Weights of a small transformer language model.
Architecture: RMSNorm after residual sums in early layers and before blocks in later ones, rotary positions, normalized queries and keys, some layers without attention, a smear gate, capped logits.
Training: 561M tokens, 4278 steps.
Each number is 128 + 32 x the weight over the matrix's rms, rounded and kept within 0 to 255. Layers, rows and columns count from 0. Numbers have three digits each.

# o: layer 3 attention output (transposed), 768x768, rms 0.0149, rows 307-319,371-383,435-447,498-511, columns 528-575
# v: layer 3 attention value, 192x768, rms 0.0176, rows 115-127, columns 528-575
# q: layer 3 attention query, 768x768, rms 0.0179, rows 512-550,576-613,640-677,704-741, columns 528-575
# k: layer 3 attention key, 192x768, rms 0.0171, rows 128-165, columns 528-575
o498:090175157109199133100109184143174119151107145130112104106102111098091127088091146107126175153144138195071188108177144199096120054075123147132148
v115:117157093109087100106078115137172152169119152118075140148189108137097182145153125089171075107175126143093149178079061133130153143140151115124132
o307:090086179147183101199156093128084114089102163125146102109144128137171128113126079169113178146187119190099146109176112101148142077118108091213162
o371:186129221086183108136150112145067098000158179078103124076183084145142144083118126080128083106159151134127099145131134129207083047127111057129174
o435:129158181064070119126088059126107111106213136111158125146100135112146127125177142076103151167179109136118110105125130160176191171171098158086159
o499:130149146068114138104136079102141135102156134111145103092060106131146145150100131144123099124116067094079170104129159116161097105174130158136161
v116:100152142107142136194095065138093109099077135134118149020123125116128170135093174161132105160111179178123141097091154119107111126106110027101132
o308:130108125071101139143150095104182169114108123127123121180099174087190133153156090210108151155151098092134123185212114216114186130122162235090103
o372:206060168163160152136122097157093115175120154208142156095057116129204122117116101174072157055153133110106122182196067160133153144154157153159077
o436:149081145158135130192119116149134152095129174142106081113155140160135082076145071175093126140157138102167161079134123105097164110151125140168110
o500:136125171126126186155149119121130159086136141094052082128139100151180086102135089176097143090155143091105139122150126145149137126156164189124112
v117:084118088148140097146072165085138138101137079137118093170160164152155182116113092203126125134143163063143181119150110175124188126094141168232092
o309:126114113113143126097194128145116135097141148177109117084152112102041105110100149063114135170098179144168105107100192097171096091127097085048202
o373:073125090123103124132165086135145125148202156101121138155161117135081125085131120145158110150135093161139134128078128107196114093108079137082130
o437:125104132151125132144115111186100137140152172121155186089135144088112120097074154166072082128171111184126196224098144105160107159133118182142147
o501:138137131145151098151134125139139179138136104150156180144152159155096100097186145137085134152150086135187105137094111116183106130141103109112141
v118:220150151118150073086195060052128094079105134088069112072136119142088133126166102090202185172141162094140166109105100086083091079120078103109158
o310:117079136119121135105129122144161160137128077134191132127107122110149184132149119141075107102129088158139126153121115154119061135190089177118079
o374:104094131132107131132140127132137133133190183147129174123124074100110113159081152136182073130133100160115136106144186162168072099117088134158156
o438:099083111120126182111098190118097109180156170163096149148140101137064065135133137097165155152169139156117135170106095184116125179174160154098152
o502:142137130069110154107101147129130127157084097159126101089073155092125128117125172141143089124146115149149162125138101173119102161175137143148118
v119:133114162129110222165113151037124128175138160159087141130116120150148177097166132147083157131094108098133108081129168180101105098102128140110087
o311:119115117125147085193138084139089136092151180127134131112173065088196138113074135086125145118143139162116084170184104044162131101148115085080169
o375:154084116097103089134101133050085119108149148102116142097127163172110117109073147034119044110195163135139058177097160154110149129124138093061169
o439:160114129193129151178085159136106140090110146068129094065068137113101116149087122098096152092122113150192110105127124145083179091156135164108161
o503:065144128147129085199124131091124106094142171097158134107080123072116107172106145142156124107147144125133141121113126118081127064149131137097184
v120:131174132136152099113110099143083072141099174131150171076095109144176164139105123167137123179101103129085115131131132046078101111137122149145134
o312:113153089134090142091114120139157112136113130121111111166188140129119151107171070154146118055068107085164102214161079183097171104151128190121085
o376:093135117110160117142122138097078151125165112113117162132141149076142129133136088114102079096113123190102180162096092117179161144138040191141130
o440:104099106172185122121098184156125129157108174165145150148218123152127126085167139140089157146130103132108187104077075159105131109134100105098166
o504:078155095047177069131090174123139132124125136164130116136142150165143131077121086113143128101113140161151177155112101122094143095076116105094159
v121:151154091087133162154077094166098046117121119111157075112182182097112163205128097155094120143137153159167080128105102150110188091076137137142114
o313:103165137160153110115230156065138199145062074123135152146152162169172138106161133090118156120068096071126101144122129117124118153125072082064043
o377:102111133137156136123150129128082136127132102120172190132095089122078135096079111128131130093118143166177091126055108174139142106112056108033101
o441:166164131154175157085155128123131163089149124141141166108102118120131177085119091100147151107056145164195083096128125178065140226060119161100063
o505:133186163121166139100139102066134138127121146131121126140115054103146144087162077076120164093137156132107128064188132094045145129055156045113116
v122:083044077067102147139100128128101159086092101139099141089137192135090124145111182092130118080170135145140133108145094099198074147155134064126110
o314:085194156121089059171081142108152110162189248134165066163140079099121109179123064092110161152102173100093141116157157209057163049101171139137129
o378:160080136065119148087095138047133084160114068201147137164112126125154094090201105146094164145129145130154204138108112128096148210140156166176068
o442:125096096101102067105145091120171100152078114145095092140149098168148114100121104145117117165134141113140072072100161093151139101158129077122079
o506:154122074072096125163116144133103115098110134147063129151143122151068109074105157096199156059131123107124083100097191070146059110168160101081083
v123:115188143146102092127074139123146156151187126159163086088151145127108107112212125173133161161098100203126142083175129169153107117120152148189143
o315:194055146082136141095180119102142182134112062146143102153068111096093159155117139120121078115133109117153100163114120090172125133142166139141102
o379:107216135178066133133168106156146167137145195120151173102117106089083130196132134135138162145148129077125126118116140128122166110145094118072210
o443:147100127169152159145139139178053191135112134145135176132152108141113141145078168132137096078142154085132118185165081052182106069113095116163160
o507:217082123164143173151152125134115146129072107141139140151157127132101157114124176124117113125170165137134077162125084151131115102090143127120100
v124:128119150122115122205091123118090140137113154137134164106124137150067148107115144118132119178084127137094093118152126163130161137156093142139157
o316:126085131127142177103140091178155112165143085136153171103143149146144146111104208185137190123130160149150157173128171085154136122153100107149055
o380:080162114146194111147196111203134129097093124095129103130155147108144152187118124131111175082109124123087123120118173093099126142128099109116226
o444:114185182140219135104151171141120109132159141101112162145070135129112168159115138114151173108095078134143180091104134210163073144130088178106168
o508:118143131194143180089135109113132119126092149077144144178142085116143159129094128164128143118138137188106181132068167132093133142138110162134142
v125:144116132139139100085162129177137121095137156151133168160137125124119106167132179154144136123088137172112209053119141130174128085145101137087094
o317:129136136153156183162126146085076071181159112143123135138084128131136070163124129150106145098154143156129148137080121105111157143135151118150047
o381:132115155147124112153135094167148141159099121123068120152105103147116124129084082104186134137089136138106098094132090131100113119151076086124094
o445:112133148129120154163131126168069189087066097127105160119103120100129154126093097113129136105144113134056147130139113093101122044141134085145092
o509:116064127149140120153142160128062149153136122099109152135125120134122111145138062138132157140178165097073096189112105128117166129160153140164096
v126:107175099197086139153100171161129109106169187169124120095149083079138142183161161088079114177051151166153147190085218094121143171136102062100149
o318:172085103057115130070134055079147125153105046112137177161070116042222176091141122118130189117180066148098088125188093172162151127135119141128041
o382:132167146194160123049154053132154106172069183150139157064056059096132144168139153151138128121192127069094121105176144208144157164144152104106148
o446:166107128182203164142128123153138108142150120132137098106129141116143141176090160158134100107126074117134136137180113135127160130071112098185119
o510:167103167180154186146135088120095112178085106138103124118105133078200125108123160129108144147161151115096173060166095188090166122154123164143125
v127:163146114126166131133127106155134141187111144095136149074141114058100193122094123155127109096126131161122188063125101087086129139124152116122145
o319:106109138129093178136149108097156107068131100077120140155105128147116070086140080165178132137143096142099120102138147165159112123080128145097136
o383:178125117131102140084105187118155113135150037160128156143149100138149093080180133147101138170119115183101100178168061131161118141166162153165104
o447:114090092107037156113150071125158125131160074118143134135121100130099119106148114155114112175158119119106085101149144071172123152146093098152138
o511:055100091083078150139124096148144123118176084094059125055108110140076106102138111137149112147131114069101086101158143106172071158170129128119138
q512:084135127132171134164090136143166046121090091166126113152111116120155152084145150167164138138144144112130149159098124160144121156093159149136120
q576:100116109105132073149106070168149141112081104117131143167153116136092175114107064120129136123131164132120142112132158148122137127108169140143097
q640:130131086127134084162095138136139140131095134096136181101154147136111140096135147117097118106125156100158104121118142162135118148125103125122135
q704:099143027147166107148207153241183028137109125192230132082125142115184123120135122129108118174093146216097102068163124122143086182119139070174255
k128:199102231055079211109112182087060205129146192185069046163040133182160078154074196202061105044141072002039127214076163146192154119049123147067050
q513:069059031209150029074182111077118149105156077044192129123154089117091131138090126120151114173140129215167137074159076022115222092138129166184142
q577:110119015205251001108121035141200086126081036036208213045255148083162093090167113050218154174118169254251139085242108077119112144139173160212234
q641:009104011151106067123124084134182091128083059012165146101200068122177189133165019077221165178137197240162161097171119090109116078185153104221188
q705:125127113148121106139139132134132102109105108127112163140111137101134129084126111128173153178101148172151121088120171099108157130162135109142146
k129:074130058164166054125132101120239107134074066055118173110225107126113134095150087055196180139114218206239133113174102151108076120152174118200152
q514:055052026148124096141120086139108131146149061130180154121138081116100156134152111101136169195102108164172117109133090063187206138174117174160146
q578:108142076167219057144113086137147115106086076094175161078167163110147140107124145113132143156123161157161172033159092116121083093159096109200228
q642:082099023132117146110129159150124100095126072074101160102146059156172170168173104060176139125128153124155105071121104136135117130172142083177183
q706:119163109138134100138138088133131127141140122116155154118134131123143088120156102145144146165137195173143158128122119139110132148126130111168133
k130:087101068145136064126140121116204076136109110112140143111179135147128110107168105078117153165107170124169140119177141171123128146138168134141185
q515:159109097120111154102157148118097153120183117151129124139147146133160140181133114117133137149130118167136125084153095087145155133167063135151107
q579:151115153166151138106112124133093138124125104142145127083157153116160130157136174126154120100110134137084146150127106152106120090129087139168135
q643:148152109096133162099121153130123165131163085135127120140112120114132148155132098125182163132146113158098126106145092152138137107134136111157149
q707:171149115095098107122089113110067181118137094115100108114087119136134096109136154116146142110157109109135109191076128119101165127101135171130062
k131:105096045138111098150074122144198079172134108094184153092164124132128118130171086085172166164129159171202119113121113117141128148194115096130178
q516:138135156096129137115203133115144127133191160114121108142098178158138131113137124155133104098157097142091129143085107156113122118097091049111134
q580:143106166158076177104140142129101131152170149165101128105128140164097128117123155133161107112116074081085134151110115160112160125105109127089109
q644:171169148115080159117163144055092122148139121145110099166108161092079153140106163132117113119117094124130154109115127145113129122097141158112086
q708:146156147124148099119140137101097106114101130166082091094073158104127132106157143142125130128130108027112121168116140135141143163081093135131134
k132:146132118116099142129137144123084142152147106162176144139122139117135084145091167182148111153144141167086135131161111093162154113139102125127086
q517:156161188097147168134120170159114106125083158130105077129138102124132120103152111138137136084133126091150132153115196171092082147091129120077126
q581:112082163071034130138121131090126111140120175133079091164105110145132126126136123132105101143147065105117075161063168085130128159124129117084078
q645:185111205136107106109139115110111095126063176154116125140122148156137122121095173162044115102126092095120104139162177152123101110101127131112103
q709:123117172152135109126125102144157129094092157135147135128143128152125147176115155130108137108134125103159144158146135129157110129086151137135136
k133:174104151101118170126158109128087143130148166165119132147111111104158116146089195197049091120175067110060151106127112141155169087031108136084094
q518:094073127141153111152183116162149177132151100137122127131120143111152169134093157176079150139157084116060096128092103059125193152143108155117132
q582:152105121157160140136154078157143090111092103126151137114169141145143146137118165143097136165120104105139090142119116111103158141141148100107115
q646:118116151113124153129127128098155141111130124103148110139125105159135113110126126139110115120166136157082165137088108133106150128140130124157102
q710:166141149145136128093134149092106120171136140154143113106104136150140087134126126160131133161161131149128126145105102134066162100114139127121089
k134:123097129163162089080150134115127103131152104137126144148193132152134081120106113172096158150139152152066120130189085133109139108133133121127117
q519:157173160098110144140140126143106116132161118110113121117107177114121126149103123154134128069164121122118148101125164166096136112122101162130116
q583:145111164079095180129140109064113168140164141136087117099102086160118087132139147124098096068105101091081131187110111132119171178132133141086049
q647:138155187110118154077141131111076151152114109107058125106123114117081150156100183171095092117094097106087134187109114177159156123121119157142071
q711:112103133109134108194094125088091168129151122142103091124095160122118134124133099114145155104145114071111071102121114173138125114167117181107128
k135:135122222157125136134172131105087187128147171172138105151071163124145130153079208200070141123169029098002128164087090092156177081128106125139075
q520:140135097122147114187081124123130094142096160165154149154150045139122101123151097104124146147044159142166104188165119143182113137164139145177133
q584:085156113145164095171117128177160032106126142127132135098164182100128137131140117145137131134071183157153166087134095162124086116116108123158193
q648:100155071159158123156135116173198073111115131113134127114143129110129167143129138125144157113109186139181071124092139110132132134111101076150156
q712:137112137124147139137108114148162123117177109136139196138171103128126127097107113179117114207083125182192109159194124101128114122185167094137148
k136:123119082149144086106112084173186095154118141121183140104165121115080101111148067100183160179122176127206065135129160116071107118167152127116122
q521:142145115186127100119134124100098122127149111106119112149070128069146128117135087162112138117135090149093123076091079125109164169108115138125109
q585:095117141101109124117106083082129081110141107064149156163164126098159086115144136143141133170117067132106113120145167085112140124138157103106108
q649:098136128097101107094143097112112099151157166110125150129148136133122124110146096126119093142142099125142141139116127174071131111153151176096127
q713:163156147104054149110091137074121085124167119116131118149117142103127108142112143094150115132168110170119149138100122170096194077129149167146090
k137:086107088111089152115128132117130091146153118112153151171137084077127131155159157094074104119119145086170129133154130113104107127155104130167191
q522:131093138136083144094137133172127186112132156123117147129120221139153156117136129114111113110119120142136141105091068125124166166101096113128106
q586:129146126114107162104131139060071171135157157142114097141135123161152127108136167152123099142152114114147081176112136158131176129117110122125052
q650:138117162125118180066138147127088147105148161134087109132128141137157102092110177155063144161106105123086128145117121131127137152119125085110091
q714:083142112103086114177175083120086130111131126137132115123100115117129132101142115141129134113188076086123106137052151129131168114119108113126095
k138:143125125111106131141115152149097167112127159159136122101078164127111137120117160182089159124124061148088105163090129107172148070096147136147104
q523:157185142140132163152161134149138152103118177089097078144100147164160137124132141132179137104172152101154136096113131170147105124110126104109161
q587:126092129140098117122155134151125098127135165179108127135114126161142104132148155121150139100114134128126146157123156097114147123137117159091092
q651:197118134122139148116115142151150122117112164135142158096149162105091156145096196128124142102120143114152172115125123135163155136093090136139131
q715:111139072115169081103121110116057135132110134137148147139148107123152144107085180174105122131083159115171156126111158140148076149166094188109127
k139:107195171073096168133117103124111138079149137131111090110134154127101182170118133124119074114121135094070138145105125155133124136102122122123106
q524:166163161112140137142096134124166136107113114090109142127131127122107140160139125149126128146159191145101148172121155100039112157117127137140147
q588:126095115131081129125099091159154115154135135159117142168119115110116102077113080111129170126120138143147156123135142123066117166173158108091111
q652:096189106118133107151101083118108152155086121123164131122097130070115108129112121106138133147122125146106131115176135159106130159178145161073132
q716:173117154149131094085108174084127138147104122121139117102156106099112178147140114135085132113111150097117086124165134122062122102095088163178146
k140:117134112138102120136149170133107126119116146103150135136108099138135169116116127130176107103120137114155156134146118145155130130122142145194139
q525:101092141154093043160113106104118130098094136175137104125164102139109126161146168141116124188069124171138127194151129093110121111099148117143132
q589:107093126123174146153125131161202070154073109145138157074158131126119126136095098108103118136117160139144138092130107147094130126114138089131190
q653:083166107146155131140119109148147122126097109127176141118138105130160109107157105096157115166130154156153141103073143102136119127136092091143165
q717:114111140123122134111123151190138142104134157133102179104165075129045132113167121137164130165062172138106154156179149103102114174133158120064121
k141:121119065120176108134130092165152149132122058116150156091142147106127106094147084119132143131146164182152143123150169139092071108126173120130152
q526:087150091132155173133129132149140129143118100104180146129141089107086148132112106116168106130141165142137125155153100112123126107146126127116108
q590:118188111153188114155116115166174097115099116121131133105177126130135120146152135097091108120133191150142140126148100157130112089161092111124199
q654:060153067154147140149108104145154122129089104134115180103183087113137130151158124083129129146118184134128099145163185147114155070199101140175187
q718:125069081155148141117016147117097086145199094027160169136138138161155121165138106175123188120152185182167145165200158131078124106154108140156163
k142:113151101131167129153139120156168131090125094133122112094138123136160146161156123076173133106113190131203127091151116120101101144172145051164183
q527:048150127142147097146140079101107114136095166137165156163128078096118155095134120130130149138094111125104124153115093074131120121109092137159108
q591:105104146145116102154131121156167091124101113102152129147138110122077164101111119122113146153173136100150153161137126084126163124144146112123138
q655:061177206133165125129093086132142117133112084063198124173125137116105121144127112086159123151192125128113117126120179107130116136143163097110130
q719:124120152212131134087119169146115130157109164138092136122153145177147128098150091100116174141111118086129114112114100126106161156145172085132110
k143:102136137102153127100148151098134141067151120098139128111137087103158133145125128126197168155119128184094115147151149140136178168168128109143120
q528:130133062148140102158096112120179113237135164142122158119128130099101113070093119094106153221091163125122164206152141147101113089129127088171125
q592:142123149135138084105094064215208113115125118092118130127144115138101135117119065108105128171140150105141149137148145137104120139139161083136177
q656:125100098147130089163089109197204123172113087089177108124164160151092132112099125130151131157083187122177123151128171140101124083107126127164181
q720:131089151079109134127136146158204124088092127174125141115167122094115172152165116089077111115135109147169137149212143113087115108109116081161144
k144:140123155147168111122139145135139163126133132117164152124170089114123132114140107136145132124083123098150138111179144128093067169128169110149132
q529:110074091166120130149099131130121124130108128152189158152130057097097153108105137085126164161129100133113091184143147078123123153121128115134141
q593:129135135149133115150106132126151096106095114086129126125170138110076144110152134090090148179103146150131120108160160146150129120094165108163216
q657:102062089152132131123088116117190125111110148092146144137186114138168126088139107103163090177110158148126110092125129092112098109107153096143187
q721:139131152140136182091172148148139104142134156124112150107167091083089144162158068122108142149090128187162181126160123112146097124136139102172139
k145:096107106145133103120126103099191116127147097128116122088176084130108139097202103117116145147112169100152142080145092145092101177160166130140168
q530:171096115090111119139144147108116129110119156127093121143087183104149108118084130137116108102161090103085161083129141118144155127110135118091118
q594:173102143126121164066168138078113128090150143134118132150118107137130125141142159178138072158144097086147119122115156087152149136122089092082096
q658:167103151086143108060147090090085133131119173177093132132118119152112092137131145194059046119139139077160130094127136134130146114119161194104114
q722:096124202110149142175134151094088133144130151145119108175076155119102162094101124062189060119138133120083135093133097172131165134120131188105041
k146:162124154182107212105149111057068107137121155170074063137083123107200118128107139173072068086134097092050081134110133112128154130062130129053106
q531:171160121142145123111204149123147165143143086079114123125130153166167133172149135125127118089085138161119114097103117147162094176114093128129136
q595:098115117101121134065124090099092137140172145089116117119105152173123111145091107102159133146130124123111105138140145149117110149166124125087097
q659:125136157110148160157093094134084169146096133133121111088119152117099084140112160121108123115140143147158118134170121121149071172097128148088116
q723:135089076102116123105162113089145137118114112128169106155161093136174128130122135102154172093174125120096115103108130162139154095152111102166143
k147:118112159159095151140116155111108165157160155128183116135138095168127168124123160110153079146108081106095172126134139132137076100116041156121161
q532:126092133113106097133109123122131135175067111103107158122160047109125122135159124088161148149136163142166103135118104139107147115153135118138140
q596:113144133163166111163120159160148136123104122149124106093150146110160182116089124146154124153149144148153127097107104141124120075137093148192143
q660:098149081113132113123128115122107111125125089106109161109106077102171164138133119118132163135156142107121109121163145142160137102146110127157139
q724:138130092106083185131118127154167145123126166105108119091178100131106133135163087107174204170121184197156085186131141077160075137142151089160125
k148:120111051125147114151125119113148129103135104125142165137150080127129124093134072104133191160131158197201091125133120150173138134167104101153185
q533:074174148118155135170125121134140087104121126120128145084106089117060118082148083135149129142108155151117117114157123106084145158150161118110104
q597:129116121129125118126153111154147094075101130120089107132133092136067121082158094157147180160130124137159135088164156137106135153153172067130187
q661:089147102128141129109117116086166078132115119152127127106138066144117123138171134104145140123119175147128109139127137146104161128148133116144144
q725:142109159136181125110107142093104129168111143172173218139132136134106209118157151101128144144119145142165110140178116145136119131161136080137108
k149:121117132157176142140114103133143065122105129095131139134122112132094144123134095095154153108115123103163129091136167075070098101141162120143125
q534:106109125134133141091159112131147095123090146100146125143149089118092098087143096137100129154119178125129077162153138036107136128139124104155142
q598:127131072098126074141119148099157145134110093072114121098133163115115141134117103114132114206151161099163110122148158112149080112097173085123144
q662:125148096079122110142120126111140093113102141054134137149155143098140072080097074148126154143121154082180073112140170102123134181119169104107159
q726:170150096107062179078164130096156126142123176100148131125189090076132194153136144114100133115121138192151146145148112101167130131175165114186162
k150:086120093078133131126107148124151119156154110104157155157173167161134144141176102115142135153106137166136120120140172120138099123204159102143164
q535:111085100133137065153135158197171124104110115166182100161145121124145133131100106145102103200135108095068140165169068000091149123116148135144116
q599:151084076132169077144152141140128137150128112135131091138120146170140119130128137107093105181119124169154131118101067130129110084089148145119098
q663:126117083086149128150090106135158103138124145143114119121138114178140098103150130150150125186130137143094130126102092082146087112093121126123159
q727:177173150163109094131164135170106122126132160138167091091175077089105156188139156105098127123157142144108111140131166115146132089161170122167121
k151:155123145167142117116094154118169116133049151099107114164153127132102128134137120134072181155119148141102132137166104134118094115147150103127144
q536:118101105165108123092108138144142106142094152153192169164164113177106141150096178160093163137095139141129125142104061116127137138123157095124104
q600:122144111128159127134125178120137130141107128148116141121163138168126104137093103110094125145128236121138111127131124195134111103083118117142159
q664:154140106148177134141153131127119125134162123145093170127206170185162057167121100130175139150068143150189123164115122125160148119094099102144150
q728:124117075048169166127121115175174147086180172148141138163184062147164122136197128140087112102134118117151083125156103080140117100103136112178105
k152:129133105133187127119153131114165113107152128127127151083151148129060112140117118147135154131115124171119088073136132128148132119104134097112187
q537:089120136139123160106115082117133127137100081121153126130117070126099102124116080115092101153075165158097116094176149085122164109125104148169140
q601:114118130108129070132147104144165106134101093114138118130127113122103127153149088097101130218170143155140158097149124092157132127188155076145145
q665:061138151113116104110108066108186106125121119087170118170130138150088118137139114080141107139116176146087101107153182082138101124134160114117173
q729:126152173178089087105153155126147154128129134031150151093162137194094165163158112101094150163102071142120139140208126128122132111205110074131139
k153:116088107124130124124129116103171108139128078119147117182150122086144103090137089111135163179097126147112125123168135179110089142169185126156150
q538:185165069159160112183114126140125090190116156139159166097137109101104161163157107049133130162096162112187113107121113174130095147184113112150127
q602:106126129123173134157077085153138093139121088087106131135148115121126136144089116095150122134117167145130157136112135152125067150106111127145194
q666:135118100121129145168117112156198094119123137090155101100190132080133130166148120120097115155076118147165119126140147120111133149109116102170161
q730:128182126191121124064051081160147157100163175086110083113163132111198143152114066161110166131106147161177101161209172108071069175158144118094153
k154:091146150104150134091127113142186138103088120086164140065176151096142177121166086079158135129064152152166161134132173116095084153160122129152161
q539:133163136156117137167136126163137115149146156140157123118101169098157116157184100143158139147159067134146153146105101139145084123149104151116092
q603:150130129106138170089143133147146140117092133153143115109136137145124132137152129118133132105129100132088118177146135139138126138096140125093074
q667:152093137162107212125103161137128125088079150121137109111127161090110141171098138102067145110137081124080148192103120129148141142121149133125108
q731:085183113196089118122168124156101100136159104164157116142114152148132129110108104093141122127135095121065151143084131139116127147132087109129066
k155:114148160132158139133129142109100122144148167148101121139091140149095153125118169113087123079099066117113094109106133116111138123136115130110097
q540:144076160148145093109148093151123109101058083158160083137132126180128187116114180143123136206128032074108132139110086063111144078051161091172103
q604:157141120112117137150155169124107124133106116171118125119133166121126112138095138096126115175119076082106128062118146114163134161096120115134061
q668:180103132123078168105143127112117141117111169140130078152090167134162124120103149159095132164126105087125166090103087142110134128117105129088075
q732:177143112115173185167230147101120115107052135207029100129075142113116159159182154115153127111095053047083180122138136180125151117033169132150108
k156:136104123090149152102153134084094135134123164150075143138064145134128087124081148135098071140147123118065165126102101132101154120087177156104143
q541:140121121170149103135190130116067140084130089131104142156070106121126151111077149122141137160152148088113156134143091182129161100106131163087149
q605:113143118103130162118143135104166150129124102148119141146125146150111138108075131148138129099149104085141113119085135121147128141113118153151091
q669:146122065089122118101155146121117149113127125125110130143060111141113164143106129146078147099127138086126133120071122173150143102123132191118082
q733:192116133138121139129163108149121102146124130132167125139090150171114151103057156154145169164084120085052130177121075115120153125118137125110076
k157:117071106101083120163132139102107112154115154148133164164107107121124098109140130178145140110141104085136102163174138136125152121168107101139107
q542:106122099125073108100098053140120079169115192124116178104134081132118141120119098086119140184122109162178170156095117163127060131201099080126135
q606:111152105119181125108167067099136106127184134095073150132154069072132153111121098102129123187152139153174173120120112159128106152137128126165148
q670:100167117148163100114132076136162096144133086101143203145145089127122152094147103147134118171127136140192100093153102136138123129135127123172112
q734:099089125070132133162064122191146131129096170074082156131152116097106155117174079124135149118117155145179064119160129172152088145161171120100149
k158:133111030132174117146107096160158137122126148097123165062164108108104112102145098122123150117107160147173127115096168155118076164179175125133175
q543:181131123138109100158139107136160092135137148151129105119156121111133083155144118086119116149147123145123100157101080161102100155166106121128136
q607:147101149129166166156151095156144111096117128164140084121123108140112138136141126124131105166131119146117123147131164145066123136140113124078123
q671:150120126174194159152089124155118157154131106146101118136135105113063128139162179077141074155134157160106075156102140112123142149105108050110136
q735:165138159129115095134169150090084149105139140168117112109123186100110139129159121124132120037138136145126116086170126155153165122160096086106126
k159:172103133165163109151118146123153145112112114127110081154138141110113117064123109134148099125148078102107129101175144121107143155133119129093103
q544:127048146079089145100143138153047191154123141125081182128078098109112068105135123198136085150110140110110077112101075151115170130134109170116059
q608:197094163112099117131135185164106117146137139150083101151082079129130101083142117138146169126118113098132139115064144152084104115163152100093104
q672:145102118122128144103094201153108114153126101160130102160117102120067160122112098128148148141096103085142085139086120147129124132142156082124076
q736:195103147129121151171143174182035146162101144255125147108097150138057167155141113122117112121090124095101141090125056115149139117146073120099147
k160:174138148115145132147147202124074140114113113118134150161101175145082106122123112162141102092154124111086140137082088178141118139112161155126099
q545:106143106117082168161138135148104111145152159105081129135152096141108120137186088073170133130151129110181138163146114185135108109153124157117135
q609:137153118107150123146134161160124106159140102079119140100138121071131147136097146142128186083134109122133125110136057132127115157124105163166117
q673:134144144144136105099126106141128106126109094112114138067133110114148157120128123125115178107141075127125104110126121133133083146139090180153140
q737:126106113121099096149151135133098190136167165144086113101134165115145159111182122103194103114199154139147079073121149093174137158165132166038166
k161:152083158121145106113061109121114124156102139140093099135101134142136104128113131116122144110138166148135101122127124132161140176138105164155120
q546:088172082146104124223121104159122140162165130102102132149055170086140071096156056046140111104115111160188124082074147167140091203096128147143131
q610:148132119130092103150115132163077075135163104123155132107125138111079135123115124067111129130128087157112149142133156149081102136139163115120071
q674:101139130104119146139122140152086134173202132138159136127077123129097135114105110048148104153136110146083131117163132113132073169160116102108076
q738:148106182125080072154141181168088139105107088098108085122052146122144149086137046122168027111196106135124044097109123216154155082164125130118175
k162:159124159113078114133115114118129161123106130122127088145126081144137130147143172166165122125120138133137112146105081163152152109155157145189118
q547:153077189146149170102086091158084111116083128113102128152090140098138188185074144112144147115103120132118143114106139150178134110131109071106116
q611:148150152168097154140078123133105144118097134121088108114111107139114138124141138124138116106128132107120099087090137144156167194103095062071170
q675:120115188134116153182106147103136166148109150089139148117117122104092140110144109142097110143106107117112127123130114164129202169113105036100123
q739:103132135122130181131073138121135099058049134142083153168095118122157163174181153115176135142139120132114060124139078098139103164094140158079116
k163:140080163165128135166186125119107106170145133157151129117098117075119126167139127136128073165125084127076134137131165078130157091138105143140169
q548:166100134127117123077188129117195097157070170055173101128122137128143180124160142173103122181072112109106146139165125128126102127119108122156129
q612:115104116080100108117109099071118132120087163066125098173138177139140128166144145136138090188136107110139091097136175122126098123103145099114122
q676:156046111077115140155158124115117109136105182143095132137151142149190150094165126118113124115112107100143158092151120132134083150118110130109134
q740:098175205137125192108152112128159109158092149070153203147137079152149148101107145110074174181097117097139153172191130148069155147082143116210074
k164:140124114127132164143149112117099133109144150136141191136117152102114105128129140150139050169091138151141104107097169121089103128116145121100151
q549:136077143152049092078097094110061091149073132161085095080067100080086179177134112157131119134127100133145152163110077198093151077112090132174116
q613:137140163121142172131134143088094162152071090121083117122111095115090152105084151168132120113132123120114087103103090164132153174144072179138124
q677:156160166127201145074171162090090134180149116081074107102124086068110114147132134121134133136129127093123077150101117182132138129115106152160091
q741:114070162096114118138119100164076139154150153125096123141100141194152119087101110130179171145117111113104063148132114177184123128110143131107139
k165:148110109139073152160145154128139106121134120136098115141103183116150164134123160140078156136135103138131114118072151167157173162169125118136147
q550:147101131095097125050159183053129148176169101128088154088135139075124134124077123163114124092160175121079147067105178069138164111133047169143102